{"num_attention_heads": 4, "rope_theta": 10000.0, "qk_norm": false, "tie_word_embeddings": true, "learning_rate": 0.00472, "beta1": 0.95}
Each number is 128 + 24 x the weight over its row's rms, rounded and kept within 0 to 255. Layers, rows and columns count from 0. Numbers have three digits each. The size before them is the row's rms in percent of the matrix's.

# layer 2 MLP down, 256x1344, rms 0.166, rows 0-131, columns 1056-1103
104:128132131089178146102124161113120170100132148138108155070114099167089176115118124144104095128148137139146147121105126128181158153102112102130096
100:144139109100094110098126120130124133105108146118114145112117109104137105159105119105097103143136142112056149130145079138104161134129120111134132
095:113152117128138111098138181116117133122127108114118165135128096110073151144096097121154127125138174131099171123119119101160160131142102128082091
098:114160150111072157137155142116134092128121130124158105099110113149139112117171106154131122114116144123164142123151133139140100102086131127103158
100:122143169122145090155077153144111167113099094092162106162179162138148149136154130103103144134114137094116114131127149165104120136168108148131141
100:159120130113102128179120108130158115120102152135106072133137136132134116078118088170107150122125076111103127139132148126150122117152073100128155
100:116138095101084126170133107137153092105126099139131157118100116147131165158150087135161162117136113176117111143181174139118109095140110134141109
102:115127169151132107095128131141122106153138122132106135100091134103138103110158146107124101129121122118072147144107156131103132127093129096100087
096:170154130174154070130152091086118157119141162123130160135138142137124101145098128127141143137134129154147095139128148139128157135160119151108165
102:145096137127133136109170098142147102093101153143078134169152136143129111128122161107112110134142111131100115088117144098104058099126098106144129
101:140109180091126130178129129111128121154156090119112135183125167143106111132114158140153098151093155088109157129155154102088142158112108156156191
099:152102114138123107140160136182174148117100138116135134145148126134111104141124111101135147166108131092125108121142104152140130140116134173098149
099:168178117150136156130179100112118135102132102119148101118128132107092085122091148157113162141139113121115131102147145126159130073083161133142130
103:129109111140108130112114146132123126137077133095133122139145128139150136142120125117138101149098119150166138122129140130159145192102104142115131
095:135125097129102071131114093098130135083105169100145175136120146068102123141121101165098129117132153175124134135096113148164149124146177135126103
100:133114136167123107140131141150112137128137133085099147140142096172113132154147124163100122157147183121100142118137104133115104128113161138156107
093:126149114112193134135143131129150087154101090128109142132126127169118140134163142139107164164153119181163113162142170135136097094116162084160139
106:143150144141152132128108149104126125103109132127131072156147124156110095096168133155149165064119104129098163118146091108144114129163114066163129
103:132146137127151160115121102147108103100134117168156106199134079088150153099146138132117110124149166135123122136109093111145139151122124114125149
100:108141133160087140101134111111089109145126099124154113115110117123136138138126149142125054121120120163161124135136127149121172155155077138078129
102:155175069138123095136137108167119144128073116093087119180109134130123102144121163121115076132166136103130113109107116110149128125114134147119101
101:136131176126110123150128140135157153126141154184150101108103085163166142110124110119082109153140127117123139155160147144107102136097147173179112
105:115132172122093124139109109156147121172100122131151110124109141124114177107093141124121059109113120182087132120143178149114076080136148117129156
099:152116112106162157135117116149126153141137178127111100150155187135137099090108196114148082123091105111118109110145098099144162128094105146118075
097:152054107130122131155133168157097140120101135111120118170137127113138145088082131157106138157123141147076144098165162099150146134123142158102129
098:096140151132138131109135149103123126163165144141114141123141161120174160100121088134159110175122176130126134097129076101127089120108137155156144
101:098134117119153158105171123142166150094137137112107116118121154099126128082119123152135138136095108111121148111122151157132125115094100160132140
101:113109119135135141167102058087117131141119156109109082168107084084089153098097101176141144145155129158153127154140087106116112151132150104203110
095:123137092130098150142116118100060138120168149118111115126128098133130169134127139143121073157140121150076116118127155123110119144086180101079114
100:080130122105103145118116124115092112144116092107117113154136125120132119163085141146105120135178144128146089174124148110134182136141168115129132
105:145136150115098139115135078138138125174105155136082144118112091098121097138145122161134153157107091129150072143145146135104143159112118161143130
098:127133153087124134129148081111166150115103123130105097167109159076117106151128154102138155076140124079115129129084160132128090103137125114126117
103:122133166140132166172133109052144113168133111152125100149100119123116106138133147147170110119146144152129128135116131128150119116134106097135137
100:139087124123154137175114132156131142150109086145114097110124121144163127123098114142146115116125078164141124118167124135105120112134102144140141
097:097081151081110158183122116125111137155164107139138108086129121096152122114131158132101142127165123123106129140132161118156145161120094096099172
102:181129110097121116152123113130132162145134132131158108105121158126134117135132116131092130146123123112134124148094121065129129126128144097119104
102:097150147134139133132115109112136099118092145122100174129095123134182154127154130176087094120158105087141107134145105150131101090113144104136165
099:087122174125169132160087090148143113108119098129134145166168074102120079132151148147136135143118136123126137108128125120125170130123088100124119
097:092152144116134152092123101130107152150120159110155084146170143157135097135117163139136171139141140134111109156131139129116160164113148148127129
103:113131130155130170154154159149149122122112133146162151127217156176113131120144082123086138123118136131140136128142131141132113132166123095166148
100:132104131138172095108113129111123130098108127108099158118125147106136120145159130153140117114081108131177097146159168103098145172139107141103112
101:129126158119143126097149101128150123139122181133123131111122108101153144092182154137152116129138139109096117126162158133100132125080136147116140
100:132139144121148145133127122138101079157114180120129063108082120140119132124134145137081120135133124162131103108144156103142091138136112108135133
100:129080131178157116123097104090127107151135098119108096095141132132098138113126107134146134077131129137113104139124141177105157111108126185107169
097:171143121124151102101123163062135157092137126118158127141107121130123104155104151119138114104180110078149145139108092134086139131132135150121092
100:131175117133093107161100086094123151146172169101103135121107136157115144144138111103137152116131124146125134108172147118161138170148133144122113
098:105102147082101103145110134119127137134081111156113107138126126090065100105122114145142129170136104143111150098117144142129126132108144143143124
102:147102148114125100118116140093140143097126143129128128068174110114162142158148160094188095149081075097097103160109135161080113127167130110121158
104:134166119133099103100112151147142155119109151068108112137089121107110116122121090119124110173113124121125169091167148131156071109163099136116109
098:140127111124111107165170127177117124132148135066139118125113118102129096098105119127158148131115106128110119146120131125093129158127123140107167
105:142148121099123175139114138092144105129075136123114126108122137112141128134112113116150143135106138093131169106161117142140076117121141181106104
095:139110119160171148108121119098137153165148143154132083115120105098131139116110145134138099153118164121154139152143135103127167152184113096118146
099:156134122103187124074179142158115096113149106131090159097134115115154176105116091107117139174135097123145119100144118126147129145130143125175120
099:100116127143144134120124142183109101115114102099141094150163125150122145154150115109089122121064107117148082143140136144098110135164165097142130
101:125140134116140200136131125165123131133141163104113127133129080143095169135143092128159124102096147107127163123128156116139094143071170162162089
099:143174126134163151134158106097132137128095095139180124160115110127083182126145152073124142146113117122123099108128130071145089135098124163109099
103:118098152114135121165162141139101088138067110132104107097118101079119108169105149123134111112155144110132125164114108147138177110137105120110112
095:129110136135104138110107114154145162092137134116128134146105109124126124149159146117102090129116140128166151147133111141104179121107152093094142
096:136139090158152117099145143122131130145095134120129140121116096135119138148152118101149072138135108150163140158157120157119167184089127178120169
102:127163132144165124125117117141113107156154117153130155098135139147124134071130118126103152133148099151164116159156081117146115126157114130118120
099:141159171131155154129141078088157125169123123103103130089120103129109145126132103137204140131136102133156178110067121126131129145131138120144145
099:159135123132123123097117098127093107108107160138139148087160132155117088134139127133123106100131129130111092165144117129149121110130149101151096
098:138127122125122147147117086133138124121100130129121126115124128113115087191158129138147171082131100168119116117088112152133114132110093124132082
098:154108126132156075118140170130127129096142132150149157102105140147140127154155105104151135099125092117153126103118152175104117158112099111175129
103:175163096155140146078130156101116108124128111126116111123085138158087181104067117146087162105121094133107157137102100126078095079138086139108151
100:141123124096142113087134130110114147158135136125171119097116192120131143122126095149105137105108130090153153148137187118125119134138122132147160
103:147129112131102081102119088112156087110124108126116158065156125095120152156094173054132079114147161115140167160147111086169134142145116119108087
102:108133131140139149113097121118122136084177126151141098100094147166138112123118111143125145146077150107093126107134143117090105117153166152147143
099:140124138102146132164166144085153116103168061113068156162147122135134093134106119140153180128139092105150112110114114114151100121146128125099154
101:146148075148135172145142151109128147110151100151143150150120109130105134125138159114125130126140125153100121139108140107100142134132143113138154
094:126147131113122116147101142140111119147138097127119152086154142106131111155141139141146135157145107144125161114147113140113133117105121124113093
096:137112170138098143132103107133125149114144143127133153122154100132118070194146081116144127162162139144133131136115158101119126119175114061106093
102:111126157141129142137145094146165087131126082141150122142122108112136133105123131108074093106131166131106088125113118114118136111140106109155107
099:122134149150132100097123112122121115130108159153155097136101157071110149107130109139089084121127148132129138109188120146143137097083154152102113
099:119111127147155101125088151080137089124137089132151092117127076162148146150157145128143090101174163124115128105121133146117151136132150110084153
098:124142147149158129103105109142121129126138167116127153160154125153100150124154121132113127135147112095129128174100148133101130119125133129168127
095:130068157104113124099130079130109147152147126145136128123117118151168123139105104087094092095170108109121170095133146097111082144152138142122138
099:119119150151131136127150115153133151122177154161129109087143094101088157126137103177130126180150137139181129139071157110145140147091135095106096
097:109168143139152141158135174125123139149107124096129080108078146134160138110159101105111111174106155158146108107124162180125149110145128117137093
097:124128137130124154160105141120064143151135103150145104117131151112137146148166108127116097143110139096159156097149115150135106141135122205123150
096:131140088100100110132124154108094122099147128131123149091111133132107144104101076096148165131083154089135153137135114132094096151100121130112138
097:145130119152135108097135152105137123114109151121113126113171116158097151128103094114113133123136095096142130144142153120131142086105108100140132
103:139111104135101115180117202198102133115112133123121094150115143132109106144132139104120160087161125133070108118127111162060110103127088147142137
097:120122107120124157154090088139158114117171142115119130137099135127136135135157126149135102145176129125117113105146096199132115147127140148106109
096:127115127108107137133116156123118131138137103107169136148122110146107132149103143120120143141121109112133108118119108139159097125155128124114122
095:135105137088082096137152115166140132128099170136124094097108128134131109118145156139107077161154148138090138154131138107100157094134161106138130
104:131101142155139108133131114121138173074154134134152131128139129151089111138112127122132123176167132133136139115124128121174121140123123127086143
099:076118151087140143099129142116139135159144103090091142147093145127110132132122143112126141146140165142112107093094111141123127157116141138105116
103:123106074136120128127115109157177114125122115101147159121152138151126150133104124138148145111166137149141119114149121087119132111091165147129156
100:142093153118117144138122154132133153097103101152115131127145121124146079128128130112109124124120101125105132125103147149107145180137126055152117
094:149130145107176130118135163120120123084124173117129111153114120116147107104111150134119161119101118170157115094146153087108147131108104100107101
095:099120108115095118126105132145124147129103132147163116115121101099153164151070144115170136122142147149118108163163090126132144096120114130121137
098:087102122113112143134112070171113103116145094111148141153102129157153098129130125159114179087121131135112121147106095131116154156127101115146106
098:152069123147142105128121102127150127156119106117116107130150128120179118117117090116123160106105126119138101146120071120063144157192144148142147
099:137105113108174110147119136117112120136089119107144100132145198143115129085153117134109120192115111157086102174136069132110126154124116151161155
101:127123095140136114128188097112126157114153076127134110094079179096132136129089134111102120146106153105077179121130099126104162155135159105140141
101:139123138092120149170092131154161122131178137096101152131084133140113140165162084148156124125122079126141169139132135107134097112118120119087163
101:142128110161109085112118132110115140094074125112139127153122146129108171125123076131155123125080158136139175127124148136079155140118131121163135
101:100120089131152107100135150148138134117162107141109079145126156136149133131133156148104094147131149149144129085122101106142129109144116148144107
103:136165085126118138155140141127093102092127125146170110135153133136113109103157156099114156104126129136097091074158122140108143144135155150133149
100:091181099127103108113119121160159120117106100124131116156097144114101136092118072124135129140150163155095143130158133090173130098159142091138121
103:098146125145086149112106108134121118114169055179151120102143162132154117133123107113127185125085094124132128155150102145125145120106114165130124
100:112155134112081117149130119129112125123109149151137143106164142111155137136116101153123159129104152169142125118155127118140161143104128142104145
098:077140127169083177132118122136140116159101125094159083119101096117134139108088142142091115126117122143135093125092110091136150128139141140127145
096:136131111144097107140144133082123069115118097121102137146099126130136135158151090119134161093135162111106131130119127143131125176103101160123142
099:136152064118140151083103125116180137087112063105098131131155143101092108132140168129128130139151089116163140094115192129160123099162131136099110
100:128115149173117119183112169100129107113102188125138165150097122105156105154135115130165135180115115146066120123111124064151152113088150129193113
096:111131159131124159098139106132119107145078131090157117143127175136133157157139120142140136117077108127131122087130155125102137077068126125134103
099:141118128116113119172145107135102128140164147133101124102101102167115129133125151143118169096133145114144144087127118144118169087152137136128099
097:153146099120097122107142132099092094096138132144077153121108136091144166146152183110122147133156155117133096123098146106129122151110159126127147
102:155125129138119145111088128108068117116150125148175131054137147171113116113115107145140172146159135124123155128141104157127181149109119106098141
102:123143157096141194160166118119158073090150150120111120148125115089180146114120165145090086086147121135144151127114144113097135131092102104139172
099:064147185119110140162145124162112110165147090155126137137117136151153164095146156166133115115145129136141108140105197129111118138107152144192130
100:099098134141114102132151135179130112144165166167115155129078120137107158113111113160185157099191105139128112133114099159133133123175098122117113
099:155132183134136138141165135152159149146104116110140131109148119131065126071150156093107164112126159138087146123117107128121133106162129120095132
104:099154156116156128133155142115093118138126118118120132139126104139102131169139140129156135098114120162121097133118120162079165149114153099116145
099:099156108141106151172119152144135100162135146149122182130142159132133083144160079116092125153127151115092120088122128106147116135114151124092097
100:114132122204135096113141117116121102066098146102134176112133102080104107147161136114142190139138154128160143148137181122134107125163145101117165
098:122136098135171125147134120151145112125157149104103147122147150140069151167142072150160141148116098110145148133165132150124135148099202160084145
102:154136102116164158140093129153118076119135106113117119178101106137130113110178099134136145109121126123086131131103121131118132124127141134163082
098:152135126146109120125101117136128132108168154117104088142135123134147138173097143148144127077178097157131111153120179082130136129125092175110147
102:126104100100096143105122131142094146107133135131126116139113159134108118129120126130119167123124168151115159114147164088102117146105165142114153
098:138111129166142123122084150123086120134129114156139125139121143104150120117075147139168090150098124107188129101084147108148136164112098103138124
098:147149096199101136137134114134089118169151164125147178133164116162148128158155133106156150078168111120145161138116140153137106092179121110118165
098:130156163124122137124157154160092107146144113123101137130178121110083128131100104159079110148152146091140120124163145105173115110143139117172107
104:129119102133137152108127128099145165091116120091123136113119150090094080167187141115141160163124084122079137134169142164128131151136124119156140
097:144138117158169139099097139089141118138109112183100100135110126130127161164101131161146139153135155139130135110109142140137129154173123135103120
098:145143128069138157124144147156133125138144132151122140088134131087149135124121178125111119113129103102130128094131137142109122153123172103153148
094:122120118120140120146106096136106156160116110120071142143104102128123187120092111114121110154108132129070140081135128145091152156141115093084099
096:132130158136124114156153137121102085137117129126126141150128151166106100116123080136117126143145137111151119128172121139134143140142094117131131
098:166124102140131116111108110118151093099114107147083117163117081162145113136121120136082125143158116139081101146117115123165086095127077093129084
100:146158124107168145128152146113164136145153140123152084157126147148163124108097141113116125081103125136127150098154140073118099149111081146163152